config.toml
n_kv_head = 5
norm = "rmsnorm"
lr = 0.00209
Each number is 128 + 24 x the weight over its row's rms, rounded and kept within 0 to 255. Layers, rows and columns count from 0. Numbers have three digits each. The size before them is the row's rms in percent of the matrix's.

# k: layer 4 attention key, 160x160, rms 0.0847, rows 125-159, columns 96-127
# q: layer 4 attention query, 160x160, rms 0.0844, rows 126-159, columns 96-127
# v: layer 4 attention value, 160x160, rms 0.0808, rows 96-159, columns 96-127
# o: layer 4 attention output (transposed), 160x160, rms 0.0812, rows 96-159, columns 96-127
# up: layer 4 MLP up, 640x160, rms 0.0843, rows 0-81, columns 96-127
# down: layer 4 MLP down (transposed), 640x160, rms 0.0702, rows 0-80, columns 96-127
k125 097:160118125165150147156133091099150165144146101112151137147116125108134137160172114126142113127114
q126 097:106134087122103124122081116130184173100142121113143101128146098131131191138130132144164161121122
k126 102:123129096113097117125096111136163173109146127130130118133148121128121192155135135131153138128113
q127 100:136140143134120113114160117063158169096098106091161141149136148120131152136111107117096127170141
k127 103:120131147137147115126163145057150185109104122113162130152133122125132155142126110096104130154139
v96 104:142100146115134178125139124116151134141107130162109124102137153145122121119141113167149109098154
o96 094:145176143097082125127133155115157126130102106167094113104077173163100098126157150139157093097145
v97 113:095106132135113140121094127109141129159128091134130158150156141097139171167118142103147144171118
o97 093:152126124118125136140092109121128150150153081144135157129129113120187154138119167126125128154125
v98 129:157117164164147146113116132134135085129128128121115093117126144133083116154111100113099122169109
o98 097:144165124137151128106102117118148067109152146175094135155103141121088154115127133118164096125162
v99 105:081160126144147107104117144133080081120105134111143148075120141139093105070142132138159129122116
o99 090:109105115151139147125096152126103138118119112104134136164116155135118112117119130129137103129153
v100 117:123088144166170122117109138145113079121137126106158126084142146142150156137154162177164119088146
o100 095:112108129142166140113127129159107072114135130090181161086117140183128126111156180149176167108135
v101 110:121098138096153132139196100070091154143145174119143101106135146179109133135121094107112142111129
o101 103:125132133135135173134170130108083161099152117115129111113168101162117136162113140151116096118156
v102 116:087148155146141166118110156139104121121156145122110138147126155149105112140165144131154101125116
o102 099:093150135103142141141129144164117082125100126113109142140128154122096137119114123068144161116130
v103 122:096107115132095150161126120100104126143106142116145103142133180138103101161102083139166122099141
o103 098:109144106105104128136131117080124127107149138128190098107161152080144107149134127149162144114107
v104 115:128099124135116135144119136093144085117131118125109134082151176142139124104125125168136135081094
o104 090:123099082121099107162125134117130100143128142141097147093116161149117155121142121131113125097097
v105 148:131132136112135108169114103121134141142123145124083171140139127126126119103139114171082103108142
o105 076:119125120138115128180122143125131149126124174159122133153134138140106103106153101096118097100120
v106 105:134108089127139137140149151177101094116140154131124150146119135103144094119185149143158146051092
o106 099:131132098084134120144145155134113082111095141123138150084114143145125090112130115126126184125110
v107 108:130156194138126091129119131175113121132127145131152144162096116075135120123117139150129120214149
o107 099:101132154145153126110170125144134128126144154119155182145129121082111119134153107113142110188107
v108 113:103125122127115119114125151156126158158118146122149137205115126099130121145144118095097120164157
o108 094:111132156148111149085165133167110132131134142125131102176163121104146093147156128124125127116102
v109 115:106117156123161135121107119149105096135126121129132140115147090126106151119124152128111174150095
o109 100:127121162151130120112132136180111074190114140104143118122148092155126110135142166164120147140095
v110 108:137103135164134132118122120118176101086116111142137118097145159117145134123139164151122133121102
o110 098:166112123126114130162094130157142125115097143110119119104137165143140163100126126129128142111161
v111 111:125179122104132125118113099115111141149156141123095162173136094117135163148121137116106127185171
o111 090:132132154143129160151144090138124122170120126152124129217167144154116108122100096098113121139139
v112 110:110131091046110134150155156102140135139132122131138116191118144128107134118119073098120150088127
o112 103:096104127122092128144160171107103133148182109116163126182161090104124137121117103129109142145130
v113 112:168109140125136136123140113161157111108141059117169104146143139115149163158098132153097141207135
o113 113:149149155127125114117143116172114140152200095089138131191155097148129122145105148155116130156129
v114 116:180094165146150121093138143193121121130163094132140102119114130111120151130107202118156098148105
o114 111:200101160131173125116137186159122124138124092135128115109103151123109148130117165145093116114124
v115 117:142147139115114116136164126128131182135167118102114152111157158108142118120121080145154112129129
o115 097:141159120125120123141104148102114176146142092116132145090134127124112157151136117140119151146152
v116 102:166138099140160129101108141167150164155182139122139136081097137134171096122120139141128130115152
o116 098:102120111122164142090107148139140167143115179143142137084063118134126125119115139137143166121164
v117 114:136137099111126148160111102102147113115114065097142141156132144090143161141070104142114129167127
o117 097:153159095111118127154087125157144168075143150082168119150127152145116125121127139148117132159092
v118 113:144149197153118127158123110133172110118128104106175128137127174145064078131062157118151108137106
o118 102:118143125156115088133145106115150091109137138088149117148117143149093133120107163129128097110109
v119 118:132164107137156157126145137115107118145131090145109149082137159164139154089130179138081111150145
o119 101:123136116195173146139096124127133123137129107108125092140114134172131151121104156130121129123122
v120 125:118119109133145115129126118147124106131122132160142050150104109113096095137093138085152131159121
o120 098:135130096146155144097118103128134146108132156142109108154114121097114077137116127114159119151129
v121 116:180056109118129113129119129113144144125110142115133144092149103140153140103114151126132117099165
o121 101:169081107112126144150110119131129157125104130110153140105139151170125109073108154145131103090159
v122 113:085094110162117130143165114136088130138132137109156081150099162148113115159129110116131164104103
o122 103:123138084121100101120163089145134133110169140107155125105104163127137127171154140126146164129109
v123 125:158138109122157089131141132153113140120154102140095103142117089100159140139153163133123137142132
o123 109:145121158139137104170114172119101154131155130150117119098110088114129124136112134149104161153096
v124 117:108162098133108113122115106088133086115125152133100125154145158124146140137128086131136112127150
o124 099:100158117124137121094146132129155113113131110156102157123185160106123121082107074132139093128124
v125 114:123112092070122111151163122112115096103120154130101130120150063134117084121101138121101163112123
o125 092:119125113124134114137142131104122107122128145083085144127135104177148094108101115131086146110116
v126 111:129133146187158103085088164147114119121153142116143168038134162124152135114158130153150111107143
o126 094:113099108155140121087115125112119082105144165149145145062154132134113150106142133129179149146153
v127 113:166152160132080126151193108137104144115142114099115148165105156135137134171127137157146140106115
o127 100:174175154096084100135189139120124158117154123127114141157111152165095139144141112164105167116118
q128 090:163094078162125113087108147097114140142172161125137102153142123195120114142151150120132122122096
k128 097:107117133127124132129089152128147108095089112149118135104117125167076116096105154128151157108126
q129 094:135134177085148092139144153142100126107135092160121145107106107104111078094160117140112161083120
k129 099:099136127112113145152144123102107175159119146133128160119120109099156102145118120165107120150173
q130 099:107120164114112122170109162163123113153114099166114108111151093112114094119136122139098160114146
k130 103:142125205136115085148093131143112147150113082103128146125081143103157129107145124188153148096138
q131 087:139111085160142125132147112143141122169115140146133093117128116146158136137161136119132113163120
k131 093:163123129125122170112129102106161099113107154163130127110124145107177116136074089135129127117123
q132 093:123103121119141099118104114136094126115125117131130116149096103097098150140120110162209148115130
k132 093:104098156114104137151147121081144116151101083124114143118123121153148100103133142167087128123129
q133 101:138141121106144176095143109135083093098138163137131138177108103125090139165176129129173108152111
k133 091:136123101154139144122164119079168104126141153132116119106150120166107142114129105085099138102134
q134 091:097127099139140100131101121076092152120099129125151117129104140117110179169149098134165114119152
k134 082:161126127099139110129157147118129111135160091123108137118116140119174105171101092104132146120150
q135 098:112117116153150168119122115094137102106139156152134139146154120162075148143144140097134124114141
k135 088:127154085174156091117118136118147144130103173132148145163109162132067152156126108091134104111172
q136 098:097118081093129129156162148138125119134126128113164138144145160133097119094105144118128121088094
k136 099:153122171151129098112136126130111132118120129135101103107122098127162150170152102131161109159170
q137 102:126112109113116097129140148118122122117148107122128098097137120081168159171140107093143080111162
k137 093:133153161150143156115085104137146126141121150139102140136116119147108108101130130160094174154108
q138 103:160151147128102115068110123124134110145089121116136144115130136139071131113131145130111154096158
k138 096:093100097136151134180146131126129130109163143144119114145121116116176131127123111129142104155094
q139 099:208110152100086144147139171117136115102109122163187118148140177133113143109152132130119136152104
k139 094:052140110161164116108116073136126132160160143084069130110117092120136123138107130116141114117147
q140 098:117128145089102109136160127168162122102127124139092119134124114102137179128149142118145124127135
k140 095:118131141093060128132130122139166109103132130145113119111137113122154167108169139127138122110165
q141 091:138104136150179153138145101154123112119117172136119088096159125125106169114130153125112115142122
k141 100:115111100114111148134130132116164130100117109116133138109160121164094129127141123148168114096129
q142 103:110115133088095100113119171132120131105106125084133108111085119109104129123110113104132082147144
k142 097:144148118154158153142138092108140128151154129158110135145167144157139127150149133143122192099112
q143 090:119158148144154163136153137123141134136090181117159124098143162158110153135155135114119109114128
k143 094:133152153152158110121126140167162152127113144115144158152123187147151144162154126133120131089147
q144 110:170091116098145132141115094120116118078155137155173082129142093151128122090126137128157140142107
k144 109:174087110096136123142120088123125119072168145153182083122150097145129119108136136126157134140105
q145 107:134140124076161099146098091163091117080082146103147132125161103114109168123137123136134101134102
k145 106:135134112079156089149098095162096123071081143098142127135157104105104166123127132138136096134096
q146 105:140111133135112154105163137129140136146142096175114109161047143134145151104140081113088100166137
k146 106:142120138138113158106157130135138142143145096178107111164057151134152158106139087116084092166151
q147 107:082114125111137116112132107134183094143106168113158101114064127173144150124134141154154162120124
k147 100:087112143118138103110131109130179092140107170107154105111060125166149156136130142155160162120122
q148 099:130110137077158161114141088121127152132116090153114118107178145152158159088137078145141145153121
k148 109:132117130074159160109142092117133152128115088159109117115179144153154163100145074147149135141130
q149 102:157148120121106095125133076151116140153076133108111144151165128137093130130163097110139146131090
k149 102:157151124133123093128131075168129150150071144108105142158167118128095123127169099117135140123104
q150 106:126139115173133096123120103150137129078143118105113134152080170113166125098147102131140139099148
k150 106:123137117177139094132120109164140132075143105104119130148079166109171127102144107140128142098140
q151 106:142173150144184118192114172120108110137086137110135102112147169160128118117128155161159160150119
k151 109:136175148139179126198117172120103113141083143113133100107151176140129121119129155172157153144124
q152 106:114114118149104196156110155117148104134098111076180113126093097150142161148135091122117113170133
k152 104:113108127153103189155108161128131103134094101078184108129089105160145161156143091117108113158123
q153 095:187165106109141099096153109120123140142090128067127148157124150114085143118124166152106085120187
k153 102:188169113103134092094158099124110144143086126066129144147130147096088145116116156151105088122175
q154 105:188157158116084140142091155151115132135105127074109149121113127138106141115131146092106141106159
k154 108:181152170110091147144093142137113135139095126075106144129114128139111148096127144112116137106156
q155 105:150116120104093083105123136159105146189107108187119097113133155145134123118126115158132119121127
k155 101:154114125102090091100123136150112152194113101185125084114137156140134127101125116150119137117132
q156 108:136137098112133115158070174135124143105144084108147133118145117105116124137170153073139127145087
k156 105:142134094109124108154077166134116147109145070111152128118145115115109119130161155077152129141090
q157 106:165126131138130139074130165101164106169146120136117126150156128084161130147136131112116145131146
k157 102:165124141132119131073136161094160100169137116136110124143155131094170137141141136112118162127143
q158 101:149083130152112127065076148120106134042150142125138126152153141130115140125149095103147114110116
k158 106:144081123148108126063063150119110138040144139123137118148149141123124148130145102108152107113129
q159 077:115152106131155121106144166137142126155133093110140129122093136142155127166133145094145168126125
k159 101:121166097130159142101131147143121093157135117110153098104126146128147150123113154113135162141131
v128 093:096097164156089147150110122128169107128099091106139129145129121150120111105123133123119089109149
o128 109:134109118138100137160132137128138123122099117081113110145105105144124115111110123135170081121152
v129 090:136096119137144148103137135151100153096140162144107087154135079098109150118148165145138101120106
o129 107:107123129104129151124081104134137150112160150151113068145086112111119150113156129144123099125126
v130 085:099124164125140111116175129133115139161126133109130086140117130124154121085141105131086095117126
o130 112:086142119131125129083175113153117154170095133128107138155153114145150146121148081122107116121146
v131 097:139089112143181157142083140133096122100142111097111146125160136169125135121118120117152126124123
o131 105:159096136139150146144118113147082117112155131080126111139157158119086128157157119132106105112137
v132 162:146119101119129117099135126133123095134141114118126103095121150099136142119080148133133156153112
o132 072:135120118118136140077129124127114110133145096120146129130113134111162180125113129135165165118183
v133 110:141147090114184122117146158126147115103123124104140148131110156130108137144156123141104112086115
o133 085:119081092124112100134129145122114105129105103058089159121133120130129064116116134134111155155110
v134 088:162079115157122141131135154094143143135119160127115080111134111136124132140116099111119126133148
o134 109:157094134148127125083123121142101121136139161130095122113125070125120127176099117165138073139120
v135 107:106128097137114133122111137105110132147149125119129162180119110161147129129161133117150147128190
o135 088:123131130155133136134162135162125148130116147164117121150141118122082024157115112116113112121109
v136 090:131138108144094128113107087145133108125118083089111146133113127139121148142135115098076111153115
o136 105:150138143131127132116092084140121104122137146090116120182134138141119116138128105112106138136101
v137 090:126121102110137062143148154116126110113158115114108106118119138119157130134158166132118134148144
o137 112:133127105130116079164134154150093122120133141098135160102111115122149112128130148140111108155152
v138 093:126098168117099122147140097110096104087147123111133116085131144138116139108103133156145118136112
o138 100:117123086120131140171140083099106122108195147140141114096116165151094168142101142106159083141105
v139 088:117114153153118135133119133120152143141130084127100146123124113107151122151143128144072072152111
o139 108:134107144115103095105126129154158119142136094136141161096121138095130137148118159127101151155143
v140 096:125128119120168132143156137140098128132174117126131154185128150109143094148156107136047165113109
o140 093:158126154122081145149180122105168128121153064127134121154080117119125090115110122129118197142100
v141 096:124057177140155125137138150104121095093106117094127093102135134168115141099112176135111135126149
o141 104:132097149164152110132089157148126124117110136089115100129131151144075173135069184163078123125144
v142 087:111118106140112113111111148120125140117074107162129157131103132103097155120100110091145127106137
o142 108:104125133142135134114097125094126118129071148117117196131121136107138154108137113105145138111147
v143 099:144169144128121118166125150146150147128121099123144125127159120128123122073141143099190102136138
o143 098:133132134130103107136084130122167154160097087147112164162149143106089121109119118109121035159116
v144 095:112136122120124114114091118187164149116145158144130146104109144122121107122134174136121141132093
o144 106:096128119118098119089127157141129141108137141140146125117127147141127126127131158133114127153127
v145 091:101144149124172096111155115112137135135182122140147107094096114148151114170179140094077140102132
o145 097:106120158154115136122159138118090117134129139131135145044123082151149109173145142099136167104122
v146 093:124111114138124099133109076188103186118183142126096131166128118139168113160143196121147117125149
o146 098:127144146124112128108140131135130150112110160164098117133130120165167139150129149112097121107154
v147 093:119153091052129116141137143126136164070152102113145146129120108095149131093116098156162155107151
o147 107:096122118089142097129142125139138123076161111124145170113141110127158138111131088141149092153145
v148 089:125116160107055167128120156136177174131160129104147118150103138143160112187126126119137111167139
o148 108:094130142124074143121125149137156163083146129131132123121072137144169138164111137118123081134101
v149 089:149149115146082149127086166133111131136122158140167131155130121100112116181153150115122129111145
o149 109:131160089162109130089096171134130121104109130150145109144130117115091123141131176146128167137136
v150 089:136122113073135126128130127126099135174109104135119115082181145121106140104117092153096102150136
o150 106:137108116152129137094184109122131139162140169113114109114142119126126130130123112154109102121127
v151 091:110161142118139115094100120167124115130128132101121138171113141117123106139140082159115161143120
o151 099:119132153147139122089107127164157098117147121123122125136111136105109098126096134167146198186132
v152 094:098168143085146152156164111122092105114113172125102142160177123173132134126186120113093133107126
o152 109:123116134115104147179141093154091111118101143163124124138140118154127136170148139086129125125133
v153 097:143169104163126145112087140104170132140126125116114138156106119113090136061162136132170112097116
o153 105:116140146176164170145116114102146135147120086105118141145085122120088116074173147090133126122139
v154 094:125106140134128117107152102164097134179161157143108122074121116107119121155136130078142125091111
o154 106:140127107148107079095135125112092103134136114103133111075134129095106101109128099115129132135086
v155 090:126113102123148161116127149170131135130158129070136167158130130095128118148130105121096148077161
o155 100:117129150147126175108119130158087150101129128110155187141103102120138128165097092135084137101131
v156 097:112137063126174162138122150137090149088113132132133086146146171144151144170164099100180113054174
o156 095:126134123138150107114121133091107110086144101095103130119136125135124124144085095164157146089161
v157 100:109135120116136109161129150120109145145174185136139122124143143144138142141097073104126151115157
o157 101:109079127147118121167110139154139139132136149137169131130144138152171115142116079108121098112116
v158 088:113140196103135105149135159152187108152168107108091114118141174127127181146111151090085140133108
o158 104:139128191102113109151119107139172156118154148121131148128142161120142152124115120133113160144091
v159 089:119171140156131107138126176136067081128119135115138151140159111135146149176115118119133127123120
o159 105:112177109167152145143127124115054109122161108118130186146123169151141176155143134120108130110096
up0 104:112122125117134144097112127102160119151164127088132120146140161125130128130111160138125169129124
down0 100:121134128079081152142119124108122156098153128139144150126125111141163114140103153144182043132128
up1 102:122099094100110137130179128122161150085111088113166138109118100135103123156165104155182140126108
down1 083:122186141116127114130127137142139125120139123095162162090108169137091104130166113121132128099143
up2 096:103145125100094112127080135102123117142150102148098166124130142106114130138131100141114179108142
down2 112:115121142107176162086148123126113110152148098130158141118110139139144113134108143135108146182132
up3 099:121117102139172096095100129144117169152108106083168143100101133122094101160124139111148105140108
down3 095:102103081087138088088138109095115163133121122137129154080106135099115124150116170116154124121144
up4 091:154126136110139147156096124134129152122132136117114089118106117161133133110117148079127118135107
down4 092:116114122122129162125087103098113113150136145107095130109139122131073096131119145106100145139111
up5 102:126105102161139118153097111162110098119109096125175144125144128090106141139110153138136132106118
down5 091:099172120144070101160099105136093121142131109115161170153159090086107175131135144077140099143146
up6 108:159148141101091097123142119100142132126120109163100147144061078085119121126145132174135147121139
down6 102:113128152166078104126125150108172147079114100157106111170133078111116154129180153127143157110156
up7 092:172154042148102122100125116162121095124137090108201104108111146097133144128166130085084140125104
down7 087:152125077130125104097157123149154057089135104087158158129168136127094129159145115115083152117138
up8 095:185170101094165112107114171132139145111171123124144093108118099114095116148064123123147114135134
down8 096:170127110094142147164128115139134133135133121108093079148151141133130171125113109117124143131158
up9 102:103151129137126104143095119159161091135130123123148148103145124141134170104126139114168163161120
down9 098:123136106121113135122083189173105155105125179093128118100110116129113141107122129115115129135119
up10 103:082113151153146159125153171148132111164168130142145121085129109097140138177171162143157112128114
down10 093:107091148119107135147144149127122131130121125146169184112121106137119125131138167149132055161110
up11 100:177120167160135107145127162150090125106128112139146081100132138092096127135112172108119158130105
down11 100:162129151122154082124128153103134126100104095131143131152093151111079090091150146114147145157106
up12 104:103174132114125118089144165138111111087141132078127162106114119080098131120106116121167134146149
down12 103:136114154163136147131142142125116151125143160125119181089130145158105115152139131114153119119151
up13 102:139162116119088135092130177146114118144148147105100104117135120106156150155144129052148123163150
down13 094:105142158113138136097133148083110134160156116105151128133163112127136110123142107109126096135121
up14 092:160106143154154112121132105185121154131168115141140121112113131137143134140092115115099109129153
down14 092:111108138169148118084156162116146142135150143116173133136163100137127118122093113135075124154140
up15 101:130152123114143075130164149154120139139100081114096131099117086105165135131125123098140126171146
down15 096:156136151149119140108123144132112123126128073127116139132181117115171131144143153154118122148133
up16 085:076160116110128158106121141153116105140168083124156145123119132117157174131150188131135145157153
down16 135:169118125134138144088140139154126107121141084125112122108117103106128111128081138132141119141133
up17 100:144142112121184130131099130173095124117120130123139140132092090071157120126142141147124135128107
down17 097:117141147114138125097092169130115141124117180089149138143117146077132101119096108091152150155116
up18 099:186128128116148121114154147092132099202168136127186133115098134106151136139121138109113113159154
down18 097:117114126140135142148113116080121104150166154118130088120157112094150125138118101125097100125140
up19 092:117165113120133116140143139151104146124152136157127095122101114117145179156169132145112126081093
down19 092:130115105131162152109140129157091111137118140092115118153090135154153130150107117134104082102098
up20 117:102102096118099133092119131123131108123135160136151141148130081101147099147105135135095160143154
down20 123:126145160111144099131158137140123125079140101161135105128128081097154148118168102140099115145100
up21 106:141133109090101107102143132133166146111099110159123130117127128144189132150104142149148133113158
down21 097:142104133086108112123113148120094160116166149183109168132120110155138128149113139097121138130146
up22 091:142132108171100135124166136103098092096135145124151149078116136109140155106153116131182157106153
down22 087:137168108129119100121139124108098118130125093145117168074122095124181146070127115106104151105139
up23 094:178154114119137084121172122131139143118079125091148093138133139112081133158160154140126110147149
down23 094:151107154136153179136160141124141135123132129168120085132118109139110142140153132109127157143162
up24 102:159160122096137096135124132138121153192157125096126119144097115100124118152073155117157120148153
down24 112:078153122117110124138106143122121149134114137116151110138100153127105089134079133115127110109148
up25 095:158146098073110107108098171165145120191127136162156080121118143121111135144087126112108125132146
down25 100:101168171107119143126134137151142135150139118138174104091160131150110131127170119130092099144129
up26 097:110100128086152104143128144098147147154112115143118131072140106133130133134105127140161139106112
down26 097:093097098152096135131119135131143123145148121099104112106116130132142132136125147153113144127147
up27 102:081151129099140097117144145117121122137114121109108091120058157126111158109126119123170126103166
down27 093:097093119111154122132134101136105161085128168153084122101094124142141168094119132119136148107156
up28 103:141116164121115123115123132167144121147098067153137162129100112055125119135157105136147158123139
down28 109:101125122105110113123110115143134125119142127157143121106118143110138116147131126134131111106132
up29 099:139154112136132063116143108102149117174101100148155134136114161101126104122070111153102103122139
down29 097:117106104144136092145150139129139114174149153145150135160108157100096111105110105094079130148131
up30 098:159150149122086119118168110125071108106183141095120125095129137121151150147147140131134164156113
down30 101:133158119119108151161185164114080102130137128117139149141132134116119161110105116110137144143116
up31 076:110111118103145129105130151137123090104140083148154086131133098121127153122128130107127152169127
down31 125:158133123127136132088146123155130116149144107125129129121138116112162135135105154134166140153135
up32 102:115110107164141150092114147123179102079130091152146137140092103114178152101103126133122127119156
down32 089:080104119138140104129142155142149119124171111125106161152088067150131157135110140142113105113164
up33 102:145145083156165138080121113149133096083121143077093168127139131098143122145138134105125115115082
down33 094:099120109160116139132134137139129138120152130141133139134105098113200125146120160122127134134117
up34 105:119119130145115108123111101153121174149188123131153138136104070121189170157086081087151118135131
down34 111:126145125143149147123125140128140162142144129123125125117147122085141165138151137160107104130119
up35 108:154126113064106099129094193119170111123122118116152117120132121117101141110106103138140117145120
down35 100:124123120089142113117110125131116141160160155091156104106136145114130133114149113112184148128164
up36 104:101175151107126077122095151148140136108137096123119168144115148111160130123104112146108117161120
down36 104:077131133112053099133114143133147162072155149157103142146107123097115139130138125153086120134111
up37 102:127077139144120130105120192146152065134094097131173157075148116129129111123104112121203148135123
down37 114:152091174121132122099097155118151085125098096105143167057113148135090125123107139112171172140120
up38 103:155135131110120143117170103146102092160143070106089127103157138124130143117100105157126126127126
down38 094:106142107108165102157143101144099117153125125159088139155156089142149150126122138141087140123114
up39 105:138135136142186123088116159141111123122112143143128124086086164130142112113140127168160174120154
down39 102:150138165119125121175119156120139132130107104079078117080110160118151125145128137148147142129145
up40 112:096105146166164140105146087146111156123156092091120177136131144110128150170176147136139144132085
down40 117:100098109146127090116166129129109128134108134117117096156157123100132103121117098108124114106139
up41 098:120109149138121096139147117167151105125141141096148114128149106144124119099099110111138181118108
down41 088:095145128138076158111109105093110108131097169160146115097119115133200136156128076149120143118114
up42 099:143077116075123111091094147132118142153154119143126124139135127145108112128083148127107098137094
down42 099:126105133084123169113116161119129163133129164103186125127110181173137095149109130146168132144102
up43 100:166126122106141149143081147121126108070109159169132130092111114109156115133139102089157147148128
down43 089:156151116094144100149128141176144145123136114091121142093117128153127071128151099097125144104079
up44 100:154101114105150136095107120125109081137111100145137147132120135163196113109123117138138136157158
down44 095:121123139127128146108110088115108122115126120131146170112131102133151112113088130134122177165116
up45 090:135147126110141116129092143135133140120141088140141086129077127129115156148123113125108134158145
down45 087:117113145113132098098160183128134117150136117135133127152112109108108151159185112121124074115190
up46 094:141128147114118138129144165155121182124116126102105101152124082131150154128111121108104150080172
down46 094:126128133102137121112142167127116165134136156088115146160163139115165089118130115098124161059144
up47 109:082113115135166105124135139092125143152123110108170104157117114120163133108088158115128159106152
down47 104:134139143118075122138127120134134090103126113157093161159148169143100118166125136127160153138116
up48 097:163127105112112122136175147114140124130089103117109113109147091106165143151156139131118137122133
down48 092:143105095123126136141169128092086127157121141089111165097113176138134118132161094138111135117136
up49 091:166116107090102113104107103164157126124124124122099101173098122094134138178135094124106105129149
down49 098:110093180112083110121128150160137111139085096132057133137146133120137154115132149088122093127115
up50 102:117148148091144127095117110148166101098149129109184116135087109090158097128173116150141154135113
down50 091:095103142107109110153099115106150103124086110112128158125125104118169166131111109153140147139119
up51 108:170101131080136135126118124140151100116130103127162152120124139113130150130081130137154102166153
down51 099:170083105087158159133152109116153115116147132131153107112143140126121138122112142134134140123177
up52 103:144138125175140114105150116161130142158138145154118106131133101138118130147163164130135140121134
down52 104:113162147164134108098165115130143146144160116139106122151125124137107095108138131140098129111149
up53 089:140089119099094107155135088140098150103107156147136131077134104131142125118138147143121148136115
down53 087:115135157142082144156123073106085138106120112114110126094160129125127146094138108163089109096126
up54 099:163171138105105175120082135118124129126137112138096159101154149121148104108148124116127104110141
down54 098:166121124117142142137078069054102141124147127145131127160139128139124148148110150106107119118175
up55 107:136118135157124127090129119102131102116127101091105167103128147099197118137152131097137122106131
down55 109:119137140151158113179106119086101100102124156131094135130127189106158137159128117095132106087102
up56 105:171148148094124136121146127157158099114126109133145123148111135095149067130100120141143150115129
down56 114:116149161100104135115119156125126161116143123111122136163118124119094085153121127139128143142141
up57 096:153134124108102113130102124137113158118179127133120159100120167128190106130114150110156138094152
down57 103:127116113145097126169125151124133119086181186132101122142147161133159128160135158108183055138139
up58 101:098134139122173123138059141160118136144139146140169147159142114081116091132133112144117123125120
down58 104:101116127136087098091110183164115118128137155143152139173093118082113103142151057151134096102111
up59 096:125131089133107109137110113143127075107098073127102106110164140110132114116117087116117129178139
down59 086:138091130153127093109116139136092126142089094127090151102144134138098144138142126129060129164126
up60 097:137142130120175067074125181097120145127144113161180068093109122137112137109080125136130166167123
down60 080:129141144124135082105091117130154140175143138159159103105102155096156141116160127115132126113159
up61 104:142165118153125149085163181124138113145169106100116154124118150092143123178174137130124136140149
down61 096:112133128124123139113173134117133139140129139157126173111128142121145120153135115154119109149149
up62 100:093163116144143154139129118162081171134142133155148135097113123108128133144137156115121167128145
down62 095:119135121142169130089103093143118122108106172094139152127130102163123094150131130097128150161147
up63 103:106139143148162136119080093202133129186139124122103118110109122124085144141152123155134184131112
down63 101:120142145125125107114186160134169156156107122134171137107162113087120126096169113193159089144121
up64 094:102130122091174162141139087151145098126134131167124094115148114117132116137143083173150152129094
down64 097:108125134157184143114151141137102135178133110150107136131129156112164100155129089181119126146099
up65 102:140170156112165134147134116128162118092152090123176115132103104125128116132121128134205157103142
down65 100:149141117101099148163096095129098153109098109102144093182112149137137097159149121126167116115116
up66 094:096162124102131144139097134138089129116113119161131111099118151156096140134118111112161119129171
down66 088:133141131111076073135146121139093149145120111131148141132077101132140189159155142105095165106150
up67 098:113132142132120083106107138157095112146115099137104132178141097100172140123133117157140139144112
down67 091:153140104114103122136075161127135123114118104121086152121098149123127140120117092149111106138137
up68 093:165116128146094106152107158131081162110193100119135138142114111114118139142093200175153118160153
down68 084:150106127116057078118095112115121116141114144138123103154112138123106130152173139142117162141148
up69 100:134100157162163108120109153139148102115166100046136117097149124109157134115079115120136133147089
down69 087:105123131145124116131110154138144139184130156133122113086143132130157148103146084152129134172092
up70 096:155140148127149153100144092178125113101086129148117099124082126111155099092132121128142132105074
down70 100:145154132125136129127116137172129154141084101119140146122144134130141126127164158147114071088136
up71 086:130142123146115182126139132142086116145115099096103146187146072126136091172100091118111131140172
down71 090:141154152119110123107146161143140077155125183137158143140157147138122207106153129148102151098170
up72 113:109121135133121112112129160139176130117125080125112113161100141087142144126108160128176131148142
down72 110:119170114127126148136130137155130112154097100110112148136092151139137131142148119077145111108092
up73 102:132145134122163141113145143168112108120101130134127116076127143137151176140122135120143123121161
down73 105:121114119093137130093108185107132065094117152149136099104101143120117135117118105128118142120177
up74 104:159150166085119157126096114154127124139117101101094152120120106136146129140094182103117158109091
down74 098:133136126128140160085082129144155096142127142146168096118180124149200098164110156109144124117113
up75 090:142110115075148094140085112116121139179119125122109127124106111102124123133127127137113098164134
down75 097:124114098120112110160112150152137164135144126129123099133124146202173135125134088130167173146112
up76 098:136110153119127111141128081135135138118154105150153097140108144097093169129068130163106132109112
down76 105:138123134136149139122098129155135153099128092118129132153114123088095132109087096176132091114112
up77 100:121150151103107115115108140140127120112121105174138102115089149100160153158132123137085117160137
down77 095:091116177114120142106093126145125119101129149124170095118113143140119137135115122123087166141123
up78 100:153125095147109144096122118168096084152129125166086124089127133121114096115145175151122171134142
down78 105:121137134170094168142176106117125096126136152157133179134127127120113078098179151138168111119099
up79 099:165100136162144159114140163112134131124149123118138107095135129132130134125139120144169153136173
down79 093:127131148148140159120132126126113125141140096112153132155138128119157149125096086111126138104107
up80 089:150129107148091125071138116154157108069153138149151119137145107121140137138118144130105190138194
down80 086:131178145101109108153100147110143124137142203120159091104123161102072155137157121100122075088118
up81 097:147141137117166152118164107147132146097180106128163111129138113111145150160127101107182144128101